config.yaml
num_hidden_layers: 11
hidden_size: 320
intermediate_size: 768
vocab_size: 16384
norm_eps: 1e-06
qk_norm: false
attn_scale: 0.125
bias: "none"
init_std_qkv: 0.0215
beta1: 0.93
lr_head: 0.0075
decay_fraction: 0.831
train_tokens: 503400000
Each number is 50 + 12 x the weight over the matrix's rms, rounded and kept within 0 to 99. Layers, rows and columns count from 0.

# layer 8 attention key, 320x320, rms 0.0761, rows 109-217, columns 0-63
49 46 50 48 61 46 49 52 62 54 37 41 56 45 56 76 35 50 60 49 61 52 41 48 36 70 59 35 38 49 45 59 44 30 52 46 41 44 54 31 42 58 66 48 49 65 59 64 33 65 47 47 58 54 59 54 46 32 53 42 46 55 43 60
45 52 46 47 55 57 45 55 50 50 55 41 41 60 57 50 55 58 54 52 40 57 38 58 46 46 57 48 41 39 48 52 52 42 46 49 54 47 31 49 55 49 68 46 52 57 46 61 38 39 33 53 35 68 44 46 48 53 64 43 31 55 64 60
49 44 46 40 60 56 49 60 44 48 63 51 45 43 53 26 35 36 47 59 34 39 55 38 64 48 47 50 67 63 54 42 48 79 68 64 58 46 80 64 41 27 47 48 38 42 73 31 51 59 69 45 45 57 50 62 30 56 38 57 53 40 51 58
60 38 60 59 48 42 53 49 35 42 60 35 68 30 51 62 46 64 42 33 59 30 66 66 52 64 44 55 42 38 47 41 45 49 43 53 50 44 77 45 46 57 57 65 27 39 50 38 58 37 58 58 69 28 53 56 48 64 31 50 62 53 29 41
55 53 42 71 39 41 53 46 51 70 39 68 47 53 42 52 58 49 60 58 46 45 59 42 52 31 55 30 63 40 65 48 55 60 45 50 42 46 28 61 74 60 33 23 60 52 28 47 59 58 55 50 59 41 56 52 44 53 32 47 64 51 55 31
43 75 65 63 53 54 65 61 40 46 48 49 61 60 50 67 68 48 57 41 70 72 64 42 44 31 45 35 36 46 37 70 63 38 39 47 62 69 53 56 70 54 56 73 64 67 11 49 75 44 38 56 70 55 43 09 87 30 68 38 44 80 57 41
47 56 53 40 38 29 26 75 36 45 23 30 52 55 41 64 57 43 70 55 68 41 47 60 55 73 57 22 64 52 51 43 46 49 33 73 62 21 51 33 16 66 54 44 40 59 31 62 53 58 43 49 62 17 52 47 46 41 09 50 56 60 41 28
39 61 54 50 61 54 31 29 36 37 59 62 60 47 50 52 52 53 56 63 67 78 17 52 55 39 53 76 27 32 26 39 35 96 36 71 48 49 66 57 69 26 65 24 58 77 33 49 40 73 79 66 22 48 82 29 62 40 45 53 48 58 63 68
34 45 50 40 69 94 42 58 65 38 47 81 55 60 26 27 10 39 56 41 59 64 48 67 59 55 36 62 32 42 35 40 35 65 63 44 28 32 35 43 36 65 54 29 21 74 87 30 30 65 63 48 75 38 30 60 61 36 47 48 60 33 17 71
63 60 70 60 79 38 37 33 23 40 34 45 36 48 62 46 35 59 34 71 13 61 30 61 19 51 58 80 40 53 24 23 74 48 48 53 75 39 77 22 62 45 30 33 27 63 49 71 54 10 87 70 44 57 52 54 46 18 79 39 63 32 79 44
61 54 59 28 72 56 51 99 38 43 20 40 57 50 28 58 46 52 72 63 45 42 57 22 76 66 47 80 42 50 48 47 41 45 28 54 42 35 40 82 28 76 47 89 29 22 65 53 57 65 58 50 27 49 31 61 50 55 40 22 56 15 54 44
44 51 52 41 62 45 67 31 33 48 64 65 35 31 34 01 54 35 69 36 15 38 65 56 50 37 89 25 43 83 22 46 62 47 63 42 48 41 74 16 42 60 66 42 58 33 62 38 55 27 57 82 59 63 30 29 17 15 16 34 62 82 41 34
79 24 49 70 73 36 57 24 13 45 52 73 36 33 47 60 35 51 60 63 52 66 43 61 35 86 68 37 59 36 70 55 46 32 53 35 21 47 48 36 59 38 03 41 65 60 23 76 83 52 50 68 92 25 51 44 74 80 50 47 70 42 47 47
77 39 43 55 52 66 43 41 08 63 57 48 56 43 50 40 45 57 12 30 78 36 48 48 22 36 57 55 75 68 65 78 77 61 63 65 58 53 29 35 50 67 27 78 34 40 46 63 50 37 23 28 70 58 35 45 51 69 45 53 32 26 58 44
86 46 77 45 47 47 39 57 51 37 39 74 56 54 35 55 61 42 79 45 36 65 50 44 13 56 57 44 49 52 74 57 67 59 54 77 68 70 33 47 29 27 68 19 47 40 43 40 22 63 30 33 38 23 58 33 48 45 59 79 48 51 29 19
53 66 47 61 43 63 52 27 56 43 34 49 67 54 30 60 40 17 39 39 70 75 25 42 55 13 44 41 30 53 60 19 47 62 64 64 42 48 49 70 36 83 76 54 67 24 61 51 75 61 57 43 50 64 29 69 74 54 75 60 40 75 53 57
53 56 37 47 22 63 47 58 32 84 54 43 70 31 40 79 34 61 00 43 29 53 32 37 45 56 37 47 45 44 25 72 51 52 39 52 67 55 53 77 24 28 62 63 56 63 56 90 50 68 50 55 51 79 52 38 50 56 15 69 27 55 22 17
28 58 76 48 56 41 59 61 89 58 70 72 73 52 71 34 20 24 33 49 42 46 66 41 37 40 54 44 46 25 74 81 59 46 15 44 49 42 80 58 45 26 53 44 71 28 58 39 44 68 48 49 45 53 44 73 79 15 30 43 34 10 73 40
54 52 51 47 68 71 60 50 56 71 57 46 39 63 81 48 61 54 75 61 59 40 63 53 45 62 64 57 51 51 15 57 65 69 35 57 40 39 99 88 56 49 07 60 69 66 51 70 47 77 68 43 37 40 58 81 73 27 59 29 71 96 33 39
57 57 53 45 39 50 52 59 54 57 40 53 55 37 55 51 40 47 43 37 38 52 48 54 45 41 50 53 55 35 48 40 46 59 51 47 46 52 51 42 55 44 49 52 61 53 61 47 57 33 42 55 42 54 52 54 47 65 44 44 56 48 54 45
48 53 27 55 48 51 43 41 52 64 47 67 32 56 59 48 49 48 42 31 59 47 56 34 37 58 49 44 55 49 47 46 46 76 55 52 48 52 41 45 64 57 41 39 53 24 68 49 53 38 62 39 48 69 46 45 43 55 55 38 35 43 44 64
53 60 55 56 46 43 46 62 56 49 48 60 63 32 60 58 50 45 46 59 52 45 59 50 44 46 54 67 69 46 50 58 49 36 46 72 73 46 47 46 48 36 42 51 46 45 39 42 63 51 68 53 67 52 49 34 50 59 46 45 62 55 60 63
49 50 71 53 53 47 60 67 46 56 51 57 55 40 32 46 45 58 37 44 62 53 64 49 49 57 52 53 61 43 43 65 55 57 51 48 47 50 58 58 48 51 42 33 33 49 39 47 58 45 36 43 51 58 49 39 59 48 80 66 51 61 44 51
48 59 68 40 55 45 67 51 56 46 54 45 71 37 60 43 45 69 49 58 45 41 34 65 49 54 39 51 38 43 46 47 63 39 49 56 58 50 54 33 48 46 57 55 49 60 44 50 44 47 35 71 43 61 44 49 41 48 52 60 58 48 59 44
38 47 55 49 47 54 45 65 60 53 45 32 33 66 59 55 45 50 50 62 59 63 55 44 58 46 49 36 45 48 35 56 45 61 35 42 45 45 67 37 49 59 53 48 58 59 39 32 56 57 57 48 59 31 50 41 54 57 52 57 57 48 45 58
52 60 42 46 43 52 49 50 30 39 37 29 28 51 55 52 43 56 38 43 66 55 37 51 51 83 50 30 42 56 44 17 49 80 32 54 51 31 48 39 47 28 54 36 53 34 73 64 31 33 46 53 30 59 41 51 44 61 48 24 39 48 37 30
70 43 35 41 50 30 73 51 73 60 26 51 69 41 61 44 61 51 54 55 44 53 52 47 61 34 56 57 48 50 19 64 42 23 47 56 51 39 53 63 63 68 52 61 69 65 59 31 73 62 65 67 54 38 49 64 54 47 65 55 88 55 34 44
57 46 51 41 55 48 54 55 62 37 36 58 52 55 26 52 45 48 48 44 64 52 66 42 37 42 29 72 64 43 35 77 68 39 44 42 38 60 69 40 55 64 43 50 34 38 61 33 60 61 69 53 71 42 43 51 48 54 54 57 52 65 52 46
55 60 55 43 34 42 55 65 63 57 52 55 50 61 51 56 33 50 68 67 54 49 32 39 69 46 38 42 48 68 34 49 43 44 64 46 55 47 56 53 44 51 61 75 65 55 38 49 52 58 48 51 44 46 48 34 45 37 59 57 41 51 50 55
51 58 84 49 33 48 66 54 45 50 56 43 54 63 49 54 47 44 52 42 44 48 38 53 49 49 61 58 61 44 49 40 42 67 48 51 44 51 50 46 48 49 28 48 50 57 45 55 58 40 24 71 55 43 36 43 64 48 62 65 57 37 71 51
55 32 68 58 45 33 56 52 53 43 76 50 51 57 49 69 64 59 43 47 38 34 48 53 49 80 37 48 27 39 62 37 51 49 59 43 58 43 66 65 42 46 55 45 36 53 50 59 45 69 59 37 27 39 40 36 61 41 35 45 64 56 48 44
46 33 56 59 48 62 45 63 56 41 38 53 66 33 63 44 56 39 70 57 44 65 53 48 64 56 56 54 50 40 61 53 50 43 44 66 47 64 66 77 46 56 60 29 39 49 63 34 43 46 35 52 53 55 38 39 52 24 38 47 58 50 41 27
48 70 62 78 67 68 50 48 52 45 67 36 34 58 66 65 32 40 52 52 48 54 61 24 42 56 56 52 41 38 31 55 56 39 35 69 54 53 31 45 54 49 63 49 59 50 49 47 26 34 64 75 49 45 77 26 35 55 52 69 31 34 45 43
46 46 55 38 46 55 54 74 49 43 45 65 51 48 53 56 43 56 31 58 43 97 82 67 51 48 40 40 47 53 56 38 33 27 42 50 58 68 53 53 61 65 60 61 56 61 53 41 52 56 43 31 57 35 54 38 57 42 65 51 47 38 63 68
42 49 56 36 46 56 64 55 34 67 44 64 50 35 42 23 42 55 60 38 73 47 58 57 17 33 51 58 55 58 51 53 69 33 50 65 53 71 43 51 61 67 32 40 34 61 70 56 48 53 62 53 58 43 62 39 54 47 34 54 43 29 42 45
55 57 41 62 33 43 64 32 41 63 49 52 43 53 58 50 59 73 44 42 48 45 51 60 50 31 37 47 42 71 40 68 52 53 48 66 46 56 38 38 63 37 52 45 55 53 67 43 17 67 55 56 61 68 50 63 50 53 53 57 28 42 40 50
31 56 45 61 66 45 65 68 46 44 46 48 58 47 47 42 37 42 45 49 62 55 48 62 60 46 50 47 38 49 35 26 56 37 62 61 37 43 62 53 29 72 68 46 52 34 30 62 50 57 29 58 57 51 43 41 52 38 48 72 51 68 64 66
57 71 54 60 48 49 55 70 74 58 39 65 77 49 42 49 65 59 47 58 42 82 29 45 65 39 43 58 58 46 28 46 46 28 67 32 59 47 55 59 54 31 57 65 35 60 75 43 47 55 56 52 52 41 45 31 56 42 50 55 58 67 59 62
48 47 54 51 55 68 69 61 38 68 59 53 46 44 50 52 58 70 52 29 49 24 45 54 55 58 57 58 51 62 18 44 50 29 24 38 48 51 62 53 65 54 64 50 37 67 56 50 47 55 48 48 53 36 69 52 46 39 32 52 60 54 55 43
47 44 39 38 41 50 56 45 51 63 48 41 28 62 53 59 49 39 51 54 49 31 45 39 49 35 48 25 63 84 53 50 52 38 63 42 49 52 57 39 40 44 62 52 59 55 51 43 38 49 65 45 32 46 51 57 48 57 40 50 53 41 36 43
53 63 70 49 33 50 43 44 47 45 40 44 39 74 59 45 47 38 71 36 67 49 52 45 36 44 69 35 21 39 48 67 58 61 34 70 44 58 20 46 56 31 61 56 48 28 49 61 43 46 60 43 52 64 43 38 45 56 37 29 45 37 55 36
41 58 54 44 37 27 60 34 84 63 59 43 34 56 46 38 53 54 49 40 58 66 64 43 47 49 38 63 54 46 48 47 70 71 50 65 63 75 46 49 31 55 46 36 46 64 64 39 37 67 49 55 43 50 58 48 48 48 47 54 63 55 55 54
51 63 54 57 66 46 49 34 63 41 48 41 36 63 59 51 51 18 54 45 53 54 52 51 54 66 42 54 53 55 83 54 48 65 55 53 36 42 39 35 59 36 40 29 68 36 39 42 65 49 39 65 49 58 41 60 43 51 58 58 42 52 35 30
47 56 44 60 50 68 39 54 71 50 63 43 48 59 57 64 27 46 50 56 45 60 52 41 40 43 57 53 51 57 60 42 64 45 55 30 64 47 60 40 73 59 66 57 61 37 53 50 57 55 47 39 56 44 39 39 47 54 49 27 47 30 50 43
37 47 59 44 55 60 51 43 51 50 62 41 51 50 54 37 40 23 32 71 48 69 45 43 52 40 42 29 62 31 59 59 82 39 50 57 52 50 48 54 49 46 65 37 77 47 31 53 62 43 44 21 62 77 23 51 52 78 51 45 42 37 29 22
56 49 40 36 40 58 63 51 41 52 48 56 68 65 59 45 58 67 60 58 71 59 43 57 50 53 34 46 55 44 52 49 68 55 36 44 43 56 18 56 55 54 61 68 40 47 54 59 55 51 18 62 56 38 38 40 52 17 68 48 37 11 37 57
49 44 25 49 54 45 59 39 42 51 68 41 35 38 61 61 62 37 61 43 44 51 49 44 67 52 55 50 50 61 49 55 53 48 35 51 39 42 78 60 58 67 33 33 50 50 44 53 65 51 42 49 30 73 46 41 42 45 51 45 74 52 30 48
50 52 46 60 49 52 65 58 62 66 43 48 52 50 59 51 45 68 50 64 37 43 33 50 55 36 45 30 66 55 32 49 35 29 53 35 40 47 89 41 23 51 51 37 62 50 43 49 55 54 58 40 57 33 59 42 53 58 29 53 55 62 49 58
57 62 53 45 61 62 44 38 62 36 56 56 61 54 42 50 42 49 42 31 52 70 50 55 61 42 58 53 52 73 64 48 67 57 65 47 56 38 35 64 52 51 36 42 65 30 71 41 71 64 48 79 58 68 58 43 39 50 46 53 47 35 67 62
70 57 47 67 62 44 58 44 55 45 53 33 46 47 55 57 47 60 55 47 37 65 51 57 51 41 58 63 29 39 55 45 43 64 39 34 52 61 44 51 38 56 22 51 32 63 66 58 53 35 56 47 65 62 77 54 39 28 51 43 51 37 65 21
67 36 54 74 34 44 41 74 35 61 41 59 67 47 69 44 71 45 35 45 59 51 42 46 42 65 77 68 55 63 48 63 47 37 58 51 75 57 69 56 61 47 32 55 52 46 90 57 55 48 44 41 29 45 52 60 27 70 45 40 56 43 47 31
48 49 44 46 48 61 58 50 41 41 42 48 40 62 44 55 47 40 53 62 45 51 48 37 48 52 56 45 54 43 52 61 53 62 52 41 45 57 47 54 48 35 37 40 57 47 52 62 36 51 49 43 48 70 41 59 52 44 51 38 40 39 43 61
55 53 50 64 55 64 49 51 36 60 43 54 54 43 41 54 32 37 38 54 48 61 58 42 60 49 49 48 50 48 46 63 69 41 47 47 49 51 46 51 46 54 57 39 48 42 50 50 50 51 49 40 56 49 57 51 50 44 62 55 48 57 56 55
39 53 42 37 44 55 39 53 57 52 58 60 37 43 47 56 45 50 51 31 54 55 54 48 39 48 60 56 47 54 52 49 72 69 54 48 43 54 53 53 56 36 48 51 54 42 54 53 36 39 49 43 53 58 59 47 36 49 52 45 45 52 51 59
54 52 70 45 48 54 39 56 45 51 59 31 63 40 35 57 44 26 37 38 56 64 48 61 64 60 49 38 47 33 42 45 43 59 31 46 56 61 54 34 49 46 49 66 44 58 60 69 45 33 43 45 62 47 57 59 44 58 51 48 49 66 52 42
57 48 45 69 59 40 63 59 54 66 51 43 48 52 58 47 49 49 33 46 59 52 32 53 49 52 42 50 76 53 46 42 57 49 62 27 59 46 38 47 42 60 46 47 54 60 50 43 46 48 35 51 38 43 54 36 59 61 50 48 39 74 60 47
62 40 40 44 45 41 56 41 59 70 39 52 50 50 51 48 47 52 47 29 54 63 49 57 39 67 26 53 67 28 56 57 62 14 47 49 65 35 32 44 59 38 54 30 28 58 49 34 72 62 54 38 33 30 48 48 60 42 47 49 67 43 51 50
57 37 52 65 40 57 55 51 37 77 45 47 43 40 47 45 76 51 49 45 50 53 61 70 21 50 52 54 40 44 42 47 38 52 43 48 30 46 48 52 42 52 43 29 39 65 65 45 42 53 60 54 47 40 40 52 50 47 77 51 42 51 52 53
54 56 51 49 49 51 53 60 64 55 44 52 46 50 43 60 64 68 59 41 51 57 42 62 32 61 39 61 55 56 53 44 51 45 52 36 71 53 52 59 73 36 62 53 51 49 45 56 68 47 51 48 43 61 49 47 40 47 52 47 60 71 53 48
49 44 49 59 50 46 48 53 65 52 47 34 52 33 54 52 62 46 41 47 54 46 38 42 67 45 55 74 53 36 65 53 36 34 64 39 53 48 35 64 51 44 45 58 45 60 46 62 52 45 51 34 48 60 53 56 50 39 68 61 38 42 36 59
63 47 48 39 72 42 64 40 55 34 43 40 60 56 70 67 54 59 55 56 42 47 26 55 69 56 57 38 45 48 47 38 57 50 30 50 40 45 57 36 48 56 47 42 49 50 61 60 30 23 32 50 44 66 64 56 42 59 66 19 42 41 57 25
53 50 58 43 26 31 59 68 59 60 57 33 61 56 39 49 28 35 59 70 54 71 40 46 54 47 47 47 31 58 66 54 40 37 31 55 56 43 54 49 86 61 49 45 31 41 45 54 58 33 64 45 49 60 41 32 54 38 44 45 66 50 36 49
59 66 43 65 40 39 47 54 55 45 26 67 72 40 42 64 51 58 45 64 45 66 54 29 57 70 55 73 42 36 62 70 57 45 44 46 49 43 47 28 60 67 56 58 29 84 51 41 57 28 63 47 41 45 67 41 61 61 48 44 45 50 39 52
34 45 57 60 32 60 44 52 58 54 32 59 54 29 47 49 55 38 54 47 76 56 42 44 54 55 44 70 47 40 39 56 60 65 45 46 45 49 47 59 51 34 60 47 55 66 39 23 59 74 58 47 44 41 52 48 39 37 42 39 61 61 57 45
52 47 53 37 53 56 56 45 49 56 54 44 37 54 54 59 42 50 43 52 66 56 34 38 48 28 40 66 44 71 70 29 43 47 56 46 34 43 47 44 61 42 51 42 72 53 40 63 75 43 53 54 30 69 48 59 49 57 63 45 57 40 39 50
34 39 46 34 70 53 70 46 41 58 50 47 43 46 54 43 41 38 56 29 41 30 44 66 57 47 65 65 30 33 74 59 35 60 52 66 63 58 42 52 81 54 45 43 44 59 59 50 56 40 61 47 32 32 59 41 51 46 36 57 56 54 49 31
38 44 35 44 52 40 53 51 69 40 48 61 35 40 46 47 66 47 61 42 67 71 47 40 46 53 53 42 36 63 44 60 36 85 52 44 58 44 48 55 62 61 72 59 57 64 58 56 51 52 29 36 42 74 71 72 50 52 65 43 35 60 27 50
40 52 71 39 41 38 44 52 59 63 65 40 61 56 53 49 35 40 76 41 48 61 31 57 25 57 53 39 39 33 47 35 47 68 39 69 46 59 38 57 75 33 26 63 55 60 43 55 37 60 45 69 43 68 46 51 45 55 58 51 32 31 57 66
51 45 18 65 46 57 52 43 71 38 68 65 36 74 26 55 46 44 64 55 40 74 28 34 38 57 50 60 55 64 53 65 75 69 36 44 58 56 45 14 76 64 44 23 53 38 58 49 30 53 63 79 34 57 62 48 56 60 61 32 30 35 45 59
43 63 40 68 29 51 33 29 68 41 49 68 52 29 61 29 63 46 75 88 71 65 52 52 49 54 54 50 50 44 68 57 44 34 38 43 39 39 60 47 20 48 65 41 59 47 45 66 53 64 38 47 50 61 70 62 45 40 35 47 52 52 57 51
70 38 46 50 60 43 50 48 56 44 37 58 49 48 52 49 52 52 54 50 49 43 43 53 76 50 72 49 42 53 54 62 33 36 31 63 50 60 37 47 85 73 36 39 46 60 42 39 73 33 28 38 43 53 51 49 46 66 72 35 24 60 58 64
58 43 38 54 54 52 63 43 45 45 61 63 46 53 72 61 64 55 47 58 59 52 57 70 67 35 54 52 47 46 55 45 37 44 40 42 48 79 45 35 78 61 48 40 40 40 34 41 37 53 16 53 25 55 64 79 53 43 60 56 63 58 62 62
43 52 49 54 37 46 62 45 68 61 51 47 48 55 63 57 63 55 74 50 42 53 58 38 48 42 54 40 67 40 56 58 41 61 50 54 66 62 64 38 58 61 47 45 41 44 36 36 60 45 45 49 52 45 47 48 51 65 57 61 38 50 56 33
63 48 33 47 70 68 49 47 49 32 54 64 38 62 37 37 58 66 51 56 50 38 73 51 39 60 41 34 57 45 31 62 41 64 40 36 51 35 53 32 36 53 57 41 45 51 33 47 65 57 31 71 60 47 39 46 32 33 45 27 46 42 43 38
63 49 62 39 46 41 58 49 41 36 46 57 37 42 47 47 47 47 48 62 43 45 55 44 49 58 63 35 56 58 37 41 48 94 41 47 43 49 37 54 27 56 67 43 46 35 58 69 35 39 43 44 50 45 58 66 80 63 58 41 26 65 23 49
45 57 57 47 35 55 47 41 49 47 54 40 42 35 51 38 57 47 36 59 67 57 72 39 40 43 42 33 63 56 39 28 70 45 52 42 36 35 67 46 49 51 37 52 22 42 61 51 50 51 69 57 54 39 36 51 69 55 61 54 61 59 32 57
56 59 38 60 51 48 48 42 53 40 40 44 72 38 56 55 28 59 41 58 40 53 52 63 49 56 44 78 51 40 34 61 55 38 49 54 68 48 48 44 63 39 48 69 51 58 24 48 67 47 40 55 61 54 47 56 51 58 40 37 64 49 29 46
50 48 50 33 54 42 48 65 60 40 52 55 42 37 48 70 55 44 51 42 62 30 35 32 60 23 40 42 39 74 57 30 57 49 43 68 56 73 44 26 45 68 55 42 71 42 60 65 68 65 56 56 67 46 67 44 43 58 59 44 50 62 60 42
55 45 72 43 61 51 62 55 45 58 58 60 46 59 53 85 36 60 49 23 40 68 60 55 49 58 41 43 52 36 57 58 71 48 29 46 62 49 62 40 60 37 48 50 63 70 37 46 33 54 61 44 59 55 76 46 48 43 50 47 48 52 44 44
47 56 51 61 50 59 37 48 47 39 99 46 47 54 69 46 39 52 28 59 34 48 29 48 27 53 34 49 26 31 53 46 52 54 63 65 45 59 56 57 45 54 21 46 47 59 42 68 50 35 44 40 55 60 50 66 29 62 46 54 50 45 43 46
52 68 63 55 51 56 57 19 61 60 55 47 57 49 43 52 57 53 67 14 53 54 56 52 56 50 65 35 54 39 46 51 55 50 60 33 46 50 61 47 57 40 67 63 66 55 30 65 54 40 42 53 46 68 50 62 50 26 74 49 58 64 59 52
42 42 46 48 57 42 44 27 57 44 55 36 18 66 42 27 56 43 46 74 40 52 39 36 57 55 47 53 60 57 58 35 56 52 47 54 24 39 60 53 50 70 60 49 56 57 30 55 42 59 55 34 35 30 33 54 47 54 59 52 28 57 46 54
34 45 56 41 59 49 36 83 74 34 33 48 49 47 55 49 51 46 65 81 53 39 55 33 61 62 57 53 38 66 54 40 68 38 70 14 42 34 56 48 57 36 62 36 63 64 47 42 78 50 46 42 45 46 53 28 35 32 68 60 68 34 42 27
59 47 35 39 47 57 46 62 54 44 44 36 63 50 65 47 40 47 45 50 51 52 36 44 51 51 54 56 54 43 58 51 49 48 53 55 58 46 58 40 50 47 64 54 43 44 52 44 58 46 58 55 38 46 47 58 33 63 64 65 50 53 49 23
63 51 53 49 52 37 52 42 44 43 52 49 35 56 50 55 52 53 50 52 62 43 53 65 43 50 54 41 48 58 58 60 46 56 49 51 51 49 34 57 62 37 43 55 46 48 51 57 49 45 50 58 44 46 63 69 55 43 49 44 46 36 52 42
53 60 58 46 59 45 33 51 43 55 46 59 53 50 45 41 57 54 66 53 38 59 41 59 43 63 44 45 52 58 52 58 31 57 32 44 63 49 51 63 42 53 58 61 63 49 55 58 52 43 49 47 61 63 55 33 65 36 50 38 56 55 39 48
55 56 55 37 49 52 44 43 39 58 38 65 51 31 50 37 54 39 50 50 51 54 62 31 46 55 45 67 39 57 36 45 42 58 38 47 68 51 69 54 37 68 53 57 62 51 44 56 49 53 44 43 33 42 55 38 63 61 55 37 55 53 56 63
46 55 44 50 54 57 56 47 48 50 42 59 57 48 41 43 45 47 51 42 67 56 53 69 49 34 36 53 42 53 56 62 44 43 58 51 61 43 53 53 54 47 32 31 52 49 44 58 50 55 45 37 43 48 33 39 57 39 51 46 58 52 56 61
57 49 59 52 46 68 53 55 55 57 45 56 51 54 51 50 62 46 61 40 57 51 41 61 64 64 46 61 44 48 41 40 61 63 33 52 53 44 54 46 69 45 55 58 47 58 33 62 50 34 58 41 55 39 42 65 45 56 59 61 47 55 60 50
52 54 46 38 51 30 35 44 51 59 57 39 53 52 32 55 34 46 38 43 44 53 41 46 38 61 48 29 65 47 72 56 41 51 63 69 61 77 33 43 53 52 54 46 66 35 58 60 47 66 71 59 67 81 32 59 43 38 42 45 50 39 52 58
51 34 36 63 60 60 39 60 36 43 52 39 33 51 46 45 54 37 36 35 66 61 45 54 68 42 40 57 51 52 40 77 62 43 50 47 47 31 39 56 51 44 42 58 37 42 53 57 55 50 52 48 34 44 53 56 38 56 45 33 44 51 63 64
39 51 38 59 61 37 56 25 40 56 64 34 34 54 53 77 28 47 36 56 31 64 31 26 48 55 40 52 52 34 34 63 51 41 59 53 30 36 40 51 50 63 32 36 54 69 71 52 25 46 51 62 58 71 35 53 31 51 59 52 55 36 47 47
45 53 38 60 48 58 46 53 54 26 59 54 44 53 29 53 69 35 35 46 53 44 64 56 46 50 49 61 37 65 47 72 46 57 31 33 50 48 45 42 55 48 47 55 53 45 35 50 57 38 47 51 39 59 49 46 47 43 32 32 29 32 66 73
57 36 31 56 33 43 57 38 73 62 66 36 53 52 60 39 44 50 48 58 44 51 51 51 47 30 73 27 44 47 58 33 62 50 43 60 78 54 35 39 42 76 57 40 54 53 57 43 30 70 56 48 71 58 44 51 30 59 64 41 43 61 39 44
23 54 36 65 43 64 31 38 59 48 35 50 44 37 45 41 48 62 48 41 50 40 29 47 31 48 53 43 56 53 52 74 68 32 68 41 75 53 65 50 38 53 49 63 49 42 49 31 61 64 58 54 55 30 60 35 32 26 54 44 52 60 66 66
41 63 49 61 39 37 50 48 47 51 43 64 54 55 64 45 55 56 56 43 50 55 63 56 70 72 57 57 35 31 31 54 28 51 32 31 42 53 34 57 35 51 53 58 53 49 38 39 47 32 33 76 62 25 42 58 43 71 23 47 43 63 52 55
56 54 47 45 25 45 55 59 40 84 67 39 61 46 53 45 17 62 60 56 48 60 38 42 31 36 54 48 56 36 58 54 59 32 64 48 42 45 54 38 53 61 29 28 53 33 61 46 37 69 66 57 49 49 51 23 45 64 68 61 37 57 58 40
20 35 52 54 55 65 57 48 56 57 47 61 54 63 24 35 51 43 54 56 59 51 40 80 31 42 53 46 41 69 52 47 70 34 51 45 51 74 57 39 64 52 29 51 43 63 27 36 54 41 57 53 53 69 65 43 55 47 54 45 57 43 65 61
61 34 58 56 65 73 38 39 50 33 58 30 35 55 55 58 65 54 48 55 66 29 50 44 50 49 56 31 47 55 60 57 56 43 37 56 62 46 63 60 62 65 61 71 74 32 34 61 46 30 31 38 51 41 49 62 58 54 87 42 37 37 35 62
53 55 39 52 45 39 29 52 65 37 38 43 46 59 38 55 54 39 37 78 64 40 62 60 45 33 50 61 53 32 53 58 60 33 56 50 40 53 69 79 31 39 65 37 45 49 58 48 32 15 36 50 57 39 19 42 64 25 50 38 40 58 57 60
51 39 51 54 57 48 38 27 56 37 64 48 37 52 65 54 60 69 51 48 33 36 41 60 68 45 35 46 55 34 55 61 63 47 77 35 41 42 65 52 47 28 59 65 32 60 52 51 66 53 59 51 67 45 68 44 35 51 55 61 41 60 71 48
54 43 65 56 32 30 14 56 72 63 73 25 57 52 42 47 40 73 58 52 57 68 43 45 42 62 60 31 62 50 59 56 68 33 41 47 41 55 55 62 32 45 51 26 43 34 42 51 57 60 44 61 27 64 67 45 62 58 50 47 52 49 51 67
46 40 40 48 40 59 48 65 49 65 40 36 77 28 61 62 56 38 35 57 29 66 44 53 56 60 52 59 61 26 40 42 62 57 68 48 42 58 46 37 42 54 61 41 33 65 59 56 30 74 33 57 47 38 37 52 41 46 68 38 64 42 53 56
61 44 62 49 64 68 42 50 57 49 54 28 43 51 66 60 42 46 19 38 67 66 51 36 51 65 60 57 33 56 52 64 59 49 67 59 46 64 28 61 62 49 43 37 45 42 50 45 34 62 35 60 73 55 44 65 88 50 52 60 45 29 46 53
48 46 71 38 60 55 36 40 45 34 61 38 56 66 20 62 62 37 63 53 59 74 51 60 55 37 70 46 51 58 65 48 58 68 43 52 53 67 31 33 43 36 60 69 52 23 73 37 39 49 63 53 55 70 64 56 81 59 60 49 54 42 55 49
61 33 42 34 56 53 29 91 55 31 35 33 73 39 85 43 42 48 51 66 47 56 55 50 46 51 45 35 62 68 37 70 35 48 41 50 37 41 45 59 40 50 49 37 42 57 33 52 67 58 47 26 70 42 51 55 35 71 55 53 42 62 58 50
40 59 64 32 60 50 37 41 62 50 37 33 55 78 42 42 54 66 27 68 45 68 29 47 54 33 55 51 54 42 60 42 61 36 76 34 55 50 35 34 51 58 69 46 47 51 68 46 25 95 47 67 40 32 65 35 48 46 55 41 28 53 50 62
53 37 35 38 48 57 54 40 40 32 60 59 69 32 56 45 53 68 70 54 51 60 34 42 61 67 31 56 56 51 53 53 68 45 33 55 48 45 49 42 75 66 48 62 53 42 67 52 64 50 42 71 62 61 62 33 62 45 48 37 61 53 55 44
45 39 58 38 70 62 73 71 46 77 31 43 41 47 51 47 80 48 36 38 50 44 31 56 69 45 42 58 43 63 51 31 68 38 38 51 51 35 46 37 54 38 31 58 53 61 46 60 49 39 62 54 32 65 40 57 55 55 36 49 64 50 44 35